{
  "num_hidden_layers": 15,
  "hidden_size": 256,
  "num_attention_heads": 3,
  "num_key_value_heads": 3,
  "head_dim": 128,
  "intermediate_size": 1024,
  "vocab_size": 5558,
  "hidden_act": "squared_relu",
  "norm": "rmsnorm",
  "norm_place": "pre",
  "norm_eps": 1e-05,
  "positions": "learned",
  "qk_norm": false,
  "attn_scale": 0.0884,
  "bias": "none",
  "tie_word_embeddings": false,
  "parallel_block": false,
  "extras": ["some layers without attention", "local attention windows", "hashed n-gram embeddings"],
  "init": "normal",
  "init_std_qkv": 0.0436,
  "init_std_o": 0.00796,
  "init_std_up": 0.0436,
  "init_std_down": 0.00796,
  "optimizer": "adamw",
  "learning_rate": 0.00142,
  "beta1": 0.9,
  "beta2": 0.98,
  "weight_decay": 0.15,
  "lr_head": 0.00901,
  "warmup_steps": 372,
  "schedule": "wsd",
  "decay_fraction": 0.274,
  "decay_shape": "linear",
  "final_lr_fraction": 0.0,
  "batch_tokens": 65536,
  "max_seq_len": 2048,
  "doc_mask": true,
  "train_tokens": 277600000,
  "max_steps": 4236,
  "dataset": "wikipedia_en"
}
Each number is 500 + 25 x the weight over its row's rms, rounded and kept within 0 to 999. Layers, rows and columns count from 0. Numbers have three digits each. The size before them is the row's rms in percent of the matrix's.

# q: layer 10 attention query, 384x256, rms 0.0597, rows 358-383, columns 0-255
# k: layer 10 attention key, 384x256, rms 0.0589, rows 358-383, columns 0-255
# v: layer 10 attention value, 384x256, rms 0.0513, rows 256, columns 0-255
# o: layer 10 attention output (transposed), 384x256, rms 0.0497, rows 256, columns 0-255
q358 103:499517499479471508498494536533508505493508498473506507478524466482537510504471459516498482510515484550536478470495546521496505461498549462468525483464473470542479498542469499485497513510494501494493503536469498510525479525532488508484506513496509482514453570507500502506482482507478499496512459525470479498458461523521550498496509558478472501500453492513503448512503482483526494469497532541485487504524473511457490483526495538471481478519530474506506512455488497481468525474500493539462474488528513492500505544503542530501501515468505495478562525518472557473485462487525541485527498505497518455516502479509460564507523477557523465529499518515495499459505465501538479523517505527509500484527461495481547540510512501484504538492445496510492458552469490506463504490515479
k358 104:481544511540479471471502506528492504487507520467510498454511471462515495542503498444541511481507534490512523481475538494469480456469513497539508467466497522502473494533492504465488505499514505487489509526490525528506461507544477489468526572486505517522491528512493497497470503497483505471519507466514511467424492515521504546514499530511468494477481515486535457483508483504511515500435489503524495552486489529475483509465496548526495492522525466512509475468517508549482528528523535455468516475480519511472530512497542506496550468482540539476505511496523476491487490486524487486505531466432493456518500490544510533469507487522510491529490497490529498509493473523545525498533528559515524523529484506530537468537537475486533487510497483520529487524490510526506499476520457
q359 106:479515479506453494451464484478451494538516521513504485489501524516556549522539467477481491504494520481514500496497462472529517524504513510519510504516476481481469554519512513473553486489460470515484481496525516486508529491474478506566489477494520470464540478508486502552468523528551516521490469500518481524496532464481529503551536487542476546515480517456514514494512486522514491481527500477489525533522522501494470494461506524490534537474483519506524500482503550541559484499527467469533511510508474499498516516488538510464497507475474493469477479461488510500513484483468508467483520456508492502538495500554490518508477532495514517516515475469474484479528489495492523506508506517463490494541544447493508459527492486476499471540461523545462513454500544482531483493495493
k359 099:486481495457492531493524498477446499507498534494545497463522492493528488504488479542517450515520486466524503477518500478495509556503523471488530487540438490482485517523481502475520510537533481514500511468485499436509525512503538470537463481459524439489473481522498487528497517518538500490498459522475463517507520502552504490526494491463515481502459518488485518480477506527526454496525536469500519544484522512482550504549496516476498465459520501512494493463513523525505515435471500516532486473513507545472462503503480494493468541507498503470488526500519520470484478508497475525516533475524497500489500499494447517488549490517509480495531454472510545500535537521494539504484454479488473518526501481469486443481492502524529476536485488480457513537496511496464519485469480
q360 111:486482487519503464517462488473450504516514463550514556519481511505500502441520539435504526531486502510464515512510484516521463512513513507515480506503476516465537487480480532516480492475518506518528454462502519441483537518495473526513490465500485514538527440547496455494498500496480539507497513501523470520503479489466519469492498466539532494501519510496502565467523487520522507490524493502495493518487539494513496497474489465514513508471452534481502507519495481528491468531499488430492506539517479508519498462477530474511514501493500519524467517478532503537498497521462510510491492459540544519494514496496501503494484502463469535504493503479499463491505506514482496536488528525482486453488546497498501582530527456470481485525550510512520518445494513476486440519504531
k360 106:468490525483502512548487494507492468508482475492473479423516504477482493446479484524518462538502491480527494498545507479517483542506497478488512551490475476501527482460460499479491500495531477528508492500458493418508513516521494506520449501497547514505484485553498469514510489513448498524488447532466495519499478452518483423449481502482512519513495507476466531481545517469510482487525499519499480501475487484504554480546509478501488501481502499500508543490523502478498514457510489519509466494561499522496457472513499490487478564501504474501505522505535538481493484512497513529519502497514531488476505526478507491497542564467476512472513505475473502497532484516481512528481469511468520477508492488482498546462513512530522466511510492473453489538528480496439503480482490
q361 092:489501539545537502483497541445507510555506461524489498524504471506520429469500487548477511534518491527466497476531489509499517482479465559486519535481488525527527515483491501508462478464521544497501536502473515516486501511505524521488478496514509473527511507500526512464471518473514501491497533507452506510512464489506489517466502491474516442506456461500470470497509517514545489446498469462543532461457445515519520474509480517516486473519495502495519525480532478515483501470517494528507488489507458511492481530471466498528495505541530491479518483476501479470440512528506509478464498480488526510479550501463487491460455495464508484513479472543521532516502522493514487488463534501500514477463519491459446541515471496500466504488514515481551483512515508554478478478505505
k361 089:483496496528527487523468433498518531500505474551481520539475498534530500493517524454431551539498514549487474548502499494525513478482495506494500525487507505532530480500518515508516542485487485511475505526474512488522473510496494531499502501523481519524545515483524491515485471502469524504492569487528486512480475488454528550481520490542489502498523472501531494498501485465461550506475490529525501484497497505484448497420520511532490529543478491504528509517487510508422502553512489477472514487480477493510515513472495519506485489512484536502508473496513509518500492508495508470469450470482500517477543520526533481493439489511505518545489547529475501518526503500501478511552535501514528492465527500516529501528508489480462549456462535536509484480495491517538492495517524
q362 103:444492501502444516463481491491479531538494472501531508492501518511531558506522495480554511554472483549525504486499460487543441519494516483508468530492514483486485528490466541477511508534457479560512467506525460473498503513456469515556484466456520473507546480537505510493484533527504518482503491501529513520456506463471524474531476512517482532541482507464498513514529494490533487477507464476496506525488516462507495538468494508515512507441496521485512510472460544540523513499549467489477518540546465474480486529486524480515500520495476535506489491490507505535506488501478516476497499476527488525502505481517471507495520521507529459553473483497457479514480512475483564501516551521496504482479539491507506513496504468489525485530503497494483517523518520497517463468508497
k362 095:479486514470462561488515493469493518522490517472513485439504482475538512469498456506548482512506451489565508467515482513538468526511508463484508530514466485480469493496469515500522518505525487523496514498469468442508545504482493512514499461455527470503506509506500504476512511492500508473513499534465508532498526472501494472501499513435513527533472492472478515475502510490527486465507500479514509524480487507471564489527484522500474518442530465521506513518501529501509525440498524541521499493524485544492464526534485482523498548520485506488522554516520483496496528504499481497482529488513486524494510488469447522485535494507502511478543455504529548518538500536522546499495474516476509460505502485464516497471483507480509457569504461470473502519499503517476517449460488
q363 110:532495468489489486563486477502475500475495506449498507462500498486504503458497494497493488473517522477482517519515527516492557503503531458471530500503495476511475470537544495501473499503500510492507535466501533542524519504557492515496464542560521524515463519497498483548489436494508478512490491460492507534508485513519510505477520477511486537454512498527521496499462514482491532549548524539460504510545481520483504505525508478493485498522515520524448496523460463451489503484475499502448456443478527486517511472509508482477506472455484494533509504504512560499518483508516512552510474541489508526529493521511535539494508506559511514495504518504498473473517456506496484532491467546490479492549443498512515541472536485476477485514507471503468510464487501496482503456496488
k363 107:516467473515505513502502537534478475513502500456476449452528487470465511494476484521543474489537544498500511485507519482453486479459502487527531463493487484523508543526495472474514483526502511495524520502496493516476475484508492467482470534542538520507480499512488502517494520495525491493468466476485536498518481506526476475507488491497513453492503514489509493474484518506516468521468523516513474502513495486524462508570471469493525528522499483487469485508516488468520459472464486495463459487525507491504481494529526493505505511478542484517518470491519516478500456507502485536558501551472552480571493491494544517497511546526459499504492510491518456507465499529475476470469484487480498552557423498538444505509522507487525444472544501479475530506514507473473508492468516
q364 105:466491497513474520506515478551462516491511486453523484464533517505531533508503485497560479530496487550547493536499472497533489518475513419438491538488494474483463519513475521487509503542460495520521487510530503514524512515486463517524490495455499486498507520526517498523482467502486501492510478481521508518454507480459519476531498536501470492533489513483519475498514507475537506499533503515494504490477510466494489499488503502516508480455528515493497484478423529525490513492536495498415479530536474488470485534516533475498506508459460514493501536502479530516507471496495500499494494498496460501496495531530440531469543500538527474505454486514483481491487474488513553501555521539509503509509488507507566542485543468485514522532468484495471514511501494473500487470496459
k364 098:472505558493477547484521515487453495531504503461487491442510476441517522474474462483551483467550463480529513458506495523516490512505520453513528476505495490480450484494452515482515513509501504505512530519489478529494514531513484505461499499484528485483477511508496487490521511490485484485513518510495490537464496483525471477513488550418496526506496493467502492472493526536525490494493506504509507532500448497454549512548476528493497528447521451488486497481530525502505519499489547529466486482507502515473488503547501499506507540493501501489512552513507491479463513492510470510508561500484503497526482500463459521494546491518530498512541481473524493533510512512524560504495476550459485486495485488492523478464491503494548468541504468491461539507491503479483492458457469
q365 099:546527507486564490520520516446514492478508500507442509538492458504462477487474514540438491440516529464475504499499518520453541522480455528497504492484467490517529480517524492519487511462558529475486533501490525522473501499529527488480517538535493505478455493455514542507492501479508486536488520503495510489514531520488473532490499486482511485463498502532483476482474509530454506500459513487505479466500490538519485452520513502494493498529489502492494502488560491470510489496458547532540470466458534529488506493495461485506495464528533498508502519515505505481468526525511462481476483492496520514510489496478536479506454489488494523469502469510496505494518503507508436503456459489517492511544489469494478470512483521557465492445502521506536490492491516541523551499495533
k365 095:519512455530548437478487478508512512481509504526482498556460507542468483509528517444419534518478515513472505547472497509461520476494477546504486475469519502506546516495529492521484504519489495493486466520532531532487478516496499526491530518571481522507518477499517518516486478507501465520484507465509501510512473521476517539492520483547475478450489520531515497504516452517477517501460500496497486448520518489511435491447505482524519497560484553480510488483506484494464483541492491464517513530485493472530559484480496515471498482506490536528505479479478497521514491487473499503489472499492504499480501518534514481501456480493513502519490524484457465474483494495476461490513503468533486533511528492516506504509479492490460534452465544508525507476475511502559506538523503
q366 093:473479469524462497506495490545450524500485469487532499495476527494547535511511494440528512488480536522508503515502484478516500523496560448460494494470511469501439498544506519499503499535498485513516499478523501515512517514517480508540499495506512508512503505550496503512496503478501502521510472496512510530485488477499526494546481530528470539515482501449507494496513508458518478510553493534475516518505507481502494498496514497481509524458488526512525479498417538495481537480525490484450524529528478443472440509499515494478491467449499482513533504487523522548498476473456548503485518487516482514505522517518521543505538538555499510507511498485481452464479454501520553496511491526490480491524521471491542521489531460477536517534509489530471528484532549487499479476466478
k366 091:491488522480478526505540513483490506516527510447490456461512518464505494533480484545559454461534504478562481447519481517484493501470509443492531483512488449497474483520504477483514494525530508514530541483482478508479519504496489472484474504485530484481469536505500508525517520477477507524529464525496498530492485502527506471487462527434515508528472499443505493505503530453533459484511515474500506554495461480510525497542497503501483515452514458505473478484504506492546509444519519511523491517507513520498472519536485497505473541465523493502528531504526536508459502516505490531521514506528517478515490470494485508469557530476473470491527499495527515516502521497508538483485503546459486496519497482497529493486518504502531459509486470473437496560496525483459508476457478
q367 092:563549500494530494498483550460528489502535493480460536514516472519479460474464499533427493473541545445488519482516516482451560484479480533511522483518495511531522461500487496514473488451525536463475535516466510488509506512526525485487472538519474492482464478433509515496500503489466502515471539491468511500528483491530474525478516500467525466464491486551479488508495501520483509496493536489499519455503501536483490471518506480483504502538493504485491510486558459492507519487478504522540490457477513506498480477510508505533516486530520493506503512496473521477464506509502474483485510462501534526498509504473522528454460464468459553477483485507526516518542523504503433511452483450513458502529483491467487499504487523508478486482500499521509490484475513521494513484524498
k367 090:515515474529528438498489499506505534491511495527489547544473503534492498527500514464438535515476526527464484521489496497484509474502486542526487502442529501518530488501520505525497527487508507479476479536538504495528472507516492509502494536551479537519509480494490513498479491512496508517467509481538493471528487516484489561507523495575484468467518509509533505521514473498468503506468517484479504462510529494498432496428499498486522512570500522496492505504512493492469509566488491473493502508476516502541540494442500513509504465480501524500513476499471492524504452473491523506479438501503494496482497522534541497509454500499493492507459522506463485468475474502496464515524525480541527524498538496543512513526502490493451512439484542545493498462499510513524518526545498
q368 095:545521502495504487489515496506511504449486536481508476507501465499479508506505477546471494460478512483499483490495539482472534498528490517529516485490518483529441505503491473507534533498509461422504554533512491499489478481510505453474521529488472486485457527469495518517532485500520493530508514492496522462528532537501499531468512509503496487457481498535468491505478510488425530522498511514511520495522491529498494511507509548471495492515530455505458485507517512481510466465505521472540503478451534482498516472505481546471499494497530473480506528512461514454504497491556474476529485528449474488556470510486522475508484493525518481478537483522509550479506506513518444466523491478518496557512448500514522441523493520559505515472489518519517494505485485501537554507517498
k368 091:536544460519526448453520503527510463511509498537511498570456496522492486535498513476459516465480505500435498503485501525461528468480485543507506475540510511512523514522520494508463500493475474467460501523553535540488475500449523471526530516498480520517531551529503505493489518496512507521524503511505492497496520514495515526499519492550490493498480492536512462520505489539520520516463508478494521499511535529519453493476489522474531481521471530510452497511498487545483497543505521475506556531473519482565530514452495487498489468467495482469503472494480472512540514490501495460490490519483464463523509502533495524502438466518523464526501479475491499454478491464489463493493501473525493510507473503519477484550485497496446518488500532499519493494492517503560512528510487
q369 094:530519515485502545501531498495561495465475502464506515503523494488470473498466468549486504469509490501509482491489535503452529457486482504529500462494478535524478474499494458523474497489524487480495516500477483542484463483528542469452520492488516495496454544465499507467516499494470485526506467531486503470508488518542492514492495541446531454494499504523488460523449507484491499507486545499497481507517437508489527462539520505482475482563552465504505488500529434481444512471472524539506497467473527487488488500527494505480495513510524467479529522498489503460505517499509507491513530524485483468481501490492517524511521441552504475481497527497526540485494515494522481504500440505545520501488461516481474484449488541501504516503495484479528486524497463510481543549487491
k369 096:520514459537542450501476469537511485492484512511493511531496488509479487537511523457469538492492511508481462515454488501497511471500504540534471477475533515527507509482516503517497486480451497467517504529523491560518480497509479510476520528546450525506507507465490495508498487501467499513496527500550527457490474536493495565506538498561472483469520501511519469505475480489520531506450471520494517487534506487532446507449513490542504529558491527509498480492502482504495493551511523449497533525441500489518551483461521531481511433480514499517500457504497517513509494483492530461482496490482498482493503509555540515502460482500516474510491531507495502493474508459508467491529519502521523524480503501540512503543497485489486535481495539524538453495489499490556500517533508
q370 081:531513526524519505480503513471518481530492505498485507515498490515479454485475495574447521508520500462507492470518525500492528482478517565514467480497516495537528480477484507516450501437541522469534542482440519485500510507482546499466522539491528481508461502487518502458507507440440482532519518489494496484531478494501477518455478495458518468494501472537474476532482526465501501485477498491515494503503495482486503490536542515523476472523497481464475490503522457497453524478482525534531517470473507525514462447520477514525519511504530495466527527531494496468463510493525479532530485516497525497457486480502542499495493478529487513505472510512513529501534511500529479495485486489552521505466504531479446521480477518503473510462499504476530506520519512548453536519467477
k370 084:504530481548499467516476508495528521503510493533481528544470511532484501505528520463461544509472505513454503515452473525495494463472485546509450484465523535524528484494505503521481530472486523493512481505509502520510479499511480522514519496545460523517516499485509521475503482499461501504497540505524520460501469538467510536465508506560461512495513526510539488533507493495490556498460492511512510474492530488502449491439493503496497486559491507499509490507481489496488504546516477471505511505462500467533528490460499510498515450485503512541507475518505522524500490471486497473484449485478506522488512511520544492517437483484492487538509506519474470518489503470495421517532501517536526498468537523525524543527520498486443550463491549524527479486527515503530501514544529
q371 101:539511517495540501514511510469535485492472536474457521521508451463471455500452491527443484457537487485488499478483502525468500484502490539524507444490473536510521457476504461524464500460540509457491514489478505516499453493535558471467514512508510510482465517473473506477513506476451488514505502535508501453510498537544464527486518525472522466478508518545484475520481505519501506512464507499514478486490488527499516465526540492506480507538524469487526490533561459473497500498477546546548502487470553519479492479512472536508485506502510490490504528519482506457503509455519493509522507517486511479490494488478529492502471475493489499485512515514509539499504524508513449492476454484549497516465486491487456498511482519531488526474508498474530477515507492537465542562497497
k371 098:499511468518525438517491477513518515479495497508517502551479517531489498528500539443458558517491507509458494524460490496487513466477489546522486472476534508527521499481510510513493487490474498460501472508523512542504463494498504527483519516530453518517512504492488495489489482498460495504490545483530504466523477523483533553503519480589477513475536498528529473529508465503482543508444482501505501456506518499508446481436512498494513497544511517493501484518501474518484489548492492458496508524466510480513521491478496501471508462481481514501483482489465513522511491501479521481513449473492499481469518495554550509508449453498515503506477545521477476479500500481493456521524514495551504486470506511505515504548483476494475549465485559519532464471496501509542477501530495
q372 089:537510506521513478537514530494521474492472497462481500520518487502442452481487517530459504503524502471468510515500487504465516513493514541512500487480476514519510456456486503512466550452517527477514518483456528517481498484525521475455511520543520494517473523479494500454513495484475487508507541511502509492533484530498476517493489511495509474472527483533443480507508507497488527511481505522508461481485508491496536479541528499513455514530492476466487487544562441464469499507481542528508511456462539504512499474505494496487502530538507512498544494543495483506486524494542483529542489523497515517459502485483553466482457468496491531491481529547510525529511514518514472506474457488511504526460494524487493515470497526506518499432525504464545481464522484523454551529459502
k372 090:514510490535514450524457487522519489496490500535472506542476514529476499507525528467457525476486512511453496528453467495517493439477485550505494487452536482524519490488493508533474485481495524485516483517532481543504476502505505536481503515557463524518542486491493512469511481502472509512481540487544511501494468510471499562483502507584489499466528497530500473534517507512494543511464485504501486465498490474501445491439506488515506510542479513487515502512490473491500461540509482482501507518506507462535548492486496527473509442515482508509488474495481495519534481480490511486485476494482506500489521487525522485483448478478517495487503516521465473478496485465504437502526505498530535523498526502514531553504517499470469540468514528515525496455531503480537484530560538
q373 096:488525565511524494465515529486513506517494478518489493518493498496443452479513488517495529517511460490500515442515512512493490505527439545556468483503507518504532522471481498530506528473523490525499488505481484493474500515499533455468563473489506465513498483457490464493504535510494503477493526520490509467517495506519481522489524506485528446504525461499459480520498503500490494477463487467518503482503514525507523491495531506522512483540479458500530504510572497504501465521504516504559543499458509524530516490519483521535492522569508499485460497505503460455484516488503454518528482471506520495492462456501501471522473461464512496505514507505541538515527506472513461482497504483523520526435470493518452476520463558520500487498506529499514462483484497518493490565502525
k373 088:508525484516520454506488466502529492501488487543505530545469520524490514501535509497426541550462486507469482520509494506519517500512458543519460539484502491491543479461517520530471496497481488506489482500547524496479496498475531520538537500494457499527535490507547482505482501506486492501479545516528495508514516518476494547484525499534499456500523496532497505499529503508473550485483475509514505493498511516521452503439535531512516470530502540506547475513481500516463495548501465492481508494489478467555510499445516519512504466529486470491472464483499518495518515493499503463475458477491469509459521503513504505501462450468516515498503498480457506485508479469525478535506517476524515505436521501482533530514510504523458550466477528515514440487514489520536471528550498
q374 095:498509448485477490479489507525461480459518505504513478496485516499527517510510492463522483522494513503526494546502519483517480528510492469482523505536504492497485545559506504464539479528464470498505492488560545459512505512500469516513495497476494528493511493526530466562506493527534479502509478476493488517475517484457528483516522499537463534509480504499553519475485501542497488493520486516485526522518502495507469512476482487479534507467520509520502463466480545539538458504547465485481469514499477503485521512504500493477509494474471484483456510489478518489518458501488534496456504537498448496562515507536422547492480530505537493502532475500458472461470493502471514496539518511466487482533484490521556514513521498495448492535461493538456514493478499462531455475509482
k374 092:491464526469464556469553495509488482517507509473501493464518488481485485516483494530535455500514495463527531490548514481474515524493523467495536499566487497481475510533493506494504499526518496496498481518492507477498512501508511456487483505470531474491474520519499491493492522494530490501492448514470476500490510475548491462519460501428519518513482483492461499495490497519526480506529516507491496547479483514474562511560489498479508485452480475523488516501495513519514486450497492514491474478534488526453446498524517501524479563502503484474497543497504476471513498512511487504506545539490507498519490493451461525486543520538506484498505482472527504508526488519495548491477475501470452496501478508490476465477497517541521443558521453501463515543483514503437521475443484
q375 097:443488488538470466525498464501477507533492485505525491481482503502489549501553537452547503544460519497496490503480480487519475473518478482524493554489517477461514502467533535540542518535471498498489464482532466478493518488460460549534494470483497545508521477522495479493499535509500478525511519502529523488512474498502534487530490513530486557532506501491509532503532490458491498533510464476469537530465508470556486539472472500521496538441465495494500482494451527536479523537501499458480559553516480511521480486463505493506500482459497510503515476488520501544490507500456532515487510495500508511494521496525524484519493499468504498512507470499440470492489527476512565515536494506521524467473538498544522492514490463484517504505524494486490532490524494480490494486510503
k375 098:464471544473486551550476519458485481519492482480508491441491498468492503456512493533520484508519464490561510481526474503509492516500488473496493538527495479461483506470482501482529485499532486507496491476471490442495524505494493539520488458472531502501486514471494508476519538510513512491494483529483507537484529477545488461483472497436523514546502479490466531508500545489479451504524477499483513553485475432528553500525508496505488475463506481508467539514501506476569527455501505540517499479483500513528491514516474485515472547490500471521478531497522521521469516528499489523487519510536510511505490485493430485495546529491493490482542449485506516508521540499479549489487503494474495460494504499458500519470468511481500499518515463453477521525508514521469504467476507
q376 107:494521477506471497483502488510448520515512475494528495488512539498548527495499492466522495529516507530508479489508502482512489542495549457501499529480543478504445539542485532471519527564467515526516496495514511506530514492490451509510492510493509494521559479526513510547467488507514525481499488464495515523462521481460547488536504511534474532502503469459518504486526480499502488470523494498495533503530503492506478534475500496496531513472495528520515485471429536509520519516545455462449504530531475491509479517492538500507514485491504509515511481503524503558508454502480523475475485470541473509514525499518465521506540530518494496527507486476481453494483457492505538506517526534468485494531538504497529516476521466456524522546467491542458516486496526479507449430499486
k376 098:485494535481462528473529524495449499527546493451503484448523492466513489495471469536547451487538506498530487469536522492499499551486523456485510501511486478502466492516496515466500497533528493521506520499477491490486521522496478501507471510467540459496475497516509493515527493490525500488504452489450486524490518491518474468511468528443514492540477493466463488483510514500533444490535521469489503506500499517483552495527503491506490506457530452495483486490491536508535502449504503547512479490541491506484470514535492510525478545519514517490515508495509505466459512493520497533499531504502495495502507497461460528457557504483477498493508440474546497542521494531502566476472491533467503476531471479493513476454501515495532478543506461492467516515488494495462515469453476
q377 088:449488512486474529479494477511469508509497483503553490508494537492522519509523516471541497529480461530547514508476481489543444513526493476513484484519496522473476553518523498469536466536441478558500433513500473479506509482485488504509488455446553489510555505562467514552489544540486517479526473491523498523485534486474504454517512516498486507560504510469530505488490486482554504469510515479529510518486502452492508500497497506497504493535491534507511521508484531527534503501511494477478515520532481479491522521507514463511499552488468492478487472489486488499499474505450514512500507483525524508506493494545454527540516526488511482529498521439500462511491494497460537500539519517479514491489493490488523506468493493461520474555507478480449467516514499476525499515506494
k377 087:466491537480461550455480494476480497519511512498506484452543509468525499490500482538560455501532467496561506466520501499537495518504535464493501514493465495484453503523490516489506485520512499546494510478452502487486528508514516472507490479451531452493484482520488483499500495494511492462532470512489507504500500471538498469490513524442495519535475511485471514480473512488528467489560518504498488537482500483484561509557499524490499491465529468509520492490514523509525499434500529506506490484556483508456453523530516501520519521519500460462504536506503518468490517510502482510514550494497513524491497506471476520503563534515493525504516496479518497492519509509513546497514488505483477494507513489479485464458523521525544462561519468457463518540512470499467503463453489
q378 098:518517475480474483462496481519475504457530511490494503468520493523539537511470469494520486484498520514525497513488526489529492502486508448471558480502479464508470524563462496476528489501455468484499487509531519490534498479536466508509486508485485494474490520525521499541488458517506504495496442477494472528472514487443531460489507515500476532472476507492555485505497497519500518471528541520481505511570503508484456481487496522471518495517524500484466512476478506511547454492541503506495466497532522509457516558520534507468515512474475493468466522482454563488523464503524525474489501505501474503560493522532465565474531527536527471504512489494480481481507485509480511498527507524474495500547470487493538503529533478472488510553449495526474490513477504489499487510521485
k378 097:485498488487482543475530526512477497507504533466505493466539471478501519501463485516532450496543491477500522484542536482482480535527538459492547470525453509464462534527461484462495491517518486494491522498499511477484481514516529461485491516475528467473487528532493488515512481495516482498483473513476497494471521490556479469530489507447505503494466496491494480462487507526525478494515526490496512532480498514453541494543466513504533506445508475479488530486514509508499522457480515500498498491534506548462472505507525473518507531518520503469500538495500488474507492498531491497543540496486483481523500527465477549509551516524513485509504507488534514517507477550510544500464467484492473517539459495504477444494533511495555466540490469475471507549477506514458524477459442
q379 102:507491527516546495531515503488536496500453499539513501484484518521456432443536551512483517513495473486471497499534495530492498512509491558563459483487488519481534488422522516518453532471523511511509524478470488484483507511503522499473509474509459531531500457504500485459514489478501518474482542505501510501527476535515477511473491491512526485473545494498475527481545514485477496515468471501504483495474508514513524508504488486541500452519454503499487497563526451510440493508447515477523533495478508513510508471485464489511496483535494487532497511505527459503496553488518511547504490505515524494450485504494556443501492480485478531485498523500511523508512514530521460512471501495516515492455512531509451508491487515483496532476574516488543505496493475502486501495504515
k379 096:511492500517530478545499490511544484483477466526485504539475476527479487477532500514475549522488522513499491540503489527514497498478449543485475548452541510513554456457502528519476519469480492505517514505483484521512505509480495533515485467521496530518534472485499524495503509515459495518484532505551476517521488513446519497463509478555511501494534504518495524504521507461480523502483473514508477465534510479522487492451521497518504489531451518485488513516506478469460454523500484498504485499503503503546514497493486520484494474504487493544482480537492512501492484508485498487491464513522542491489511509514536456502450502456499529497493509527452504457504493481471457505497496467497542469449512496504492576486496516486440548465499546513562497492521491486500489539550561
q380 092:506511513484506517506496506472520506503454508501461492552506476492448501522504515510492490488498485475528512492478488518487501431479486545519504497506487486489530476482536483511485497479495507454469504486492490511492443489490526471489517502506493505503469511473465495474494570495498482512539524522501523449480491510546460503503482495462490468489533548523485470506498474524486499530448475483524493505477483524516519490497524519496451489492501476494511518543540494496507512474468545542570537493445532491490476506518455503494487522514537500481526504497483487503485558514495461492543523514468509497483472484483556451492480481485515470447492460537522535514515518504532496480499470462536493503475511510492461435530460502531529470473539506468530511514512496507513537566499523
k380 095:491536476497535460510508475478564522474486491526508506557463511514515487522503519463464531509472476538491485517453471520510508478482484547495473509453551499504525508498537486536497516473480525466511480502542498535495496487481503530516527511517475504525538519461497497465519491490497501488530561504526510503501487510493531581517506471544465491486516500538522479518477470492479545518472478507498500466494500504519456489450509515503474492554513501500509477506488498514486509524498473497469541526463510468527545520452468494461504479485477490514495462492464515524506498510476507468467486488500487522496512492567500485528445468495523474503480512516470514495476524482493452516523499476525538493489542523482497507531480489489468538481490534509525482470493505509567501527560516
q381 101:517458472491459486544480474529465483451484546456534498437519511516495540487503496483522508476538540453531534535486501482516515501542557480467511486530488477462474481506485497477490504498441479488508493482520512463538482503519497500476484538498480526504498519527475500537536465501472489504469473472514485488495518506479528478480478510503494541487499532519564518503505508481506538534498548551467478520544512481453494488523504501489512483494526510463444502478482494475517491511497512500475469488513551517505497488512525490463524497436463501518494541497492542516551457495528503535549506535482521506494474518535498557505536492557503490488477510494511498492519497519492500511521464529514512493522486534494497492473524479472507483531481497502464524494461462476459517507507498
k381 096:519479509496484512488496558506466483467492507476461473440533491480490521479484466539582476448532527478513534473513497477501489495497525495539492487516475530490469512501450473464493481497498510492524496511528485474505494500532510482473470499483490497450471479513450486471539517483487496479492451533496505474460495518548450454508465537479514501480507538504481506455490508536503471528491501486493475526496533495476520503573452480486520514484521479468482509533536476497523498487501525499516490470507530510477473505532533486515517515470523466504490518483499483509522504519487491536561540525499537481529471495485509521499513529521472488475501476513536505510476504524516511509469472499483505545536458511482462494471500508502542442513516501479515542541476503488442525505463500
q382 094:485489482484483499458504498520480473487505508539498507501492569494512539521507513451496492505471471475508492514509504473516456534532496493505510497540493496471522557543494494464546446531480447518482462493540514461482556496507474484518492463455513505479534480514490497566487509534534508485519487482484457512485548502478519490541531440503487548514488505491554523480507483526508480489513532496484494516518508511482450504471480496524525506504501504511490526479535542526542459511513470477549497523498511521487540514478501501455503514499462505484438457482484512491536512516470505485504492500499494509551489536507448549502535535461503515496503494474521482474498486497475510508507511490469482507535479479533522454522495512503487467535482509502464456488476487481541485522504530
k382 094:498455513478491538477544530506488486500504504472515499463545517502517488493507510543570453516508481457514523447546517492500517543517521464500532511532476509470467528535481494493507473545521501512495505493476502438477537523519520431510484499480524488491486483528521498517497486505526477490472468507476468487502514466521477461495483496440494505504487492484476525495476500526497479490549514488498507512501493508509555497566493495467503493446496527513494532471527505528509504443506487523518474485523507537463455518507504500523512540512486508489498506510519473475504513526510501517523547490510480512505484500478464520529549521501476502476502488483509543481523499499501541488487487463470438525527463496477459464468525543541519473538512461461470523525483490494494513490442499
q383 088:511495495460470474454485490462450500470529497504489529491477527495517524524505495474488507488497539470506509504497483507505506529513513476490502476534486498475478525555509492472521457530496471511471501502516492497534508480504484518516508521472506512474539468539498537554479510511534480496493484469514477548494554467473509474554492470508453528489460501478557515483490504529493508489496530496494534512534514498497455507462479521512521513483494526523480522452488514535554513507521501465489501529522497506470519496504510507483512456443464517488478515488487541536483465493468486447480509466538477523500495541542499498506521533520478510495513482461484457486486462498489523495493503488484482486593487445529528466528485489458509500533464505528466533480494557477507500468535503
k383 089:501481506456494537483517521480453514493521496458481489488528511512501483497510499541503462506516484481515506466523524500496495529524526472476542513524462487480474512496524456501493518548513492532509506484488520469488551485520513460495480515474537463499474498526504501527508503498518475481507438505464452520522504506559501454494473486432500498510481500493482500485486520510520455486538548475488503531467501496466542498558485477479498481444530483492496504489516511509514522455488520512524502489515494525474460512520488504517484531507499506505510542522512516505479490516509468539531539520534462505503491495487481507503582542505469504504508485485527510527495487519499536468468476500474486518546482472499479435492504515529521440507510479496452523561484496536463542465448488
v256 091:521493457456521510504510477497494480496467513480481512512515455490483517532479522512500493506491513527518500514503519473510534493472501514487513513523545466473482516503504463479492490495522515462510512488503479519493484405546506500476557516548535581535482520474514532441512498519496410521540496489485515522494482505485503494509470496491463512494530513514514500498478446511484503536511518533454508517479503564513503493518514492523510531519510480485491497537463488500458501507488483496456502473478538502477495471522430475510481501485501523507506439466466545456548508454513503552484524521532514516498516491466530485487517501510501487505481496520498479477503463495485516506505460495509486463497502509536501498469536498494471527515531473479500524534496485499494573504489492
o256 088:485500549547496504496499510456515563506551541521534490478509520521526483473490509563483495524507523493493513474501463502415486523500516502521500486485469502530475494506468516489488521530494509536456522524503489500498497547490497488531496476461495454505537505512533469533519520503512596484471556509526489506474502462532482512506515523487498496492503508464502483511544541513522529490514492487538503464511504454493501498471452525481482466484481492528501484447494498511520476469524535519526496487525511531512463514490550506474530526507510497509456519547527483537483526504493475434504497506471477506460500503568466514521513499498514506496481497507503520492507478516484527474484533490511458539457506480464512523520470501500506493503460520534503466536515485535511493488500492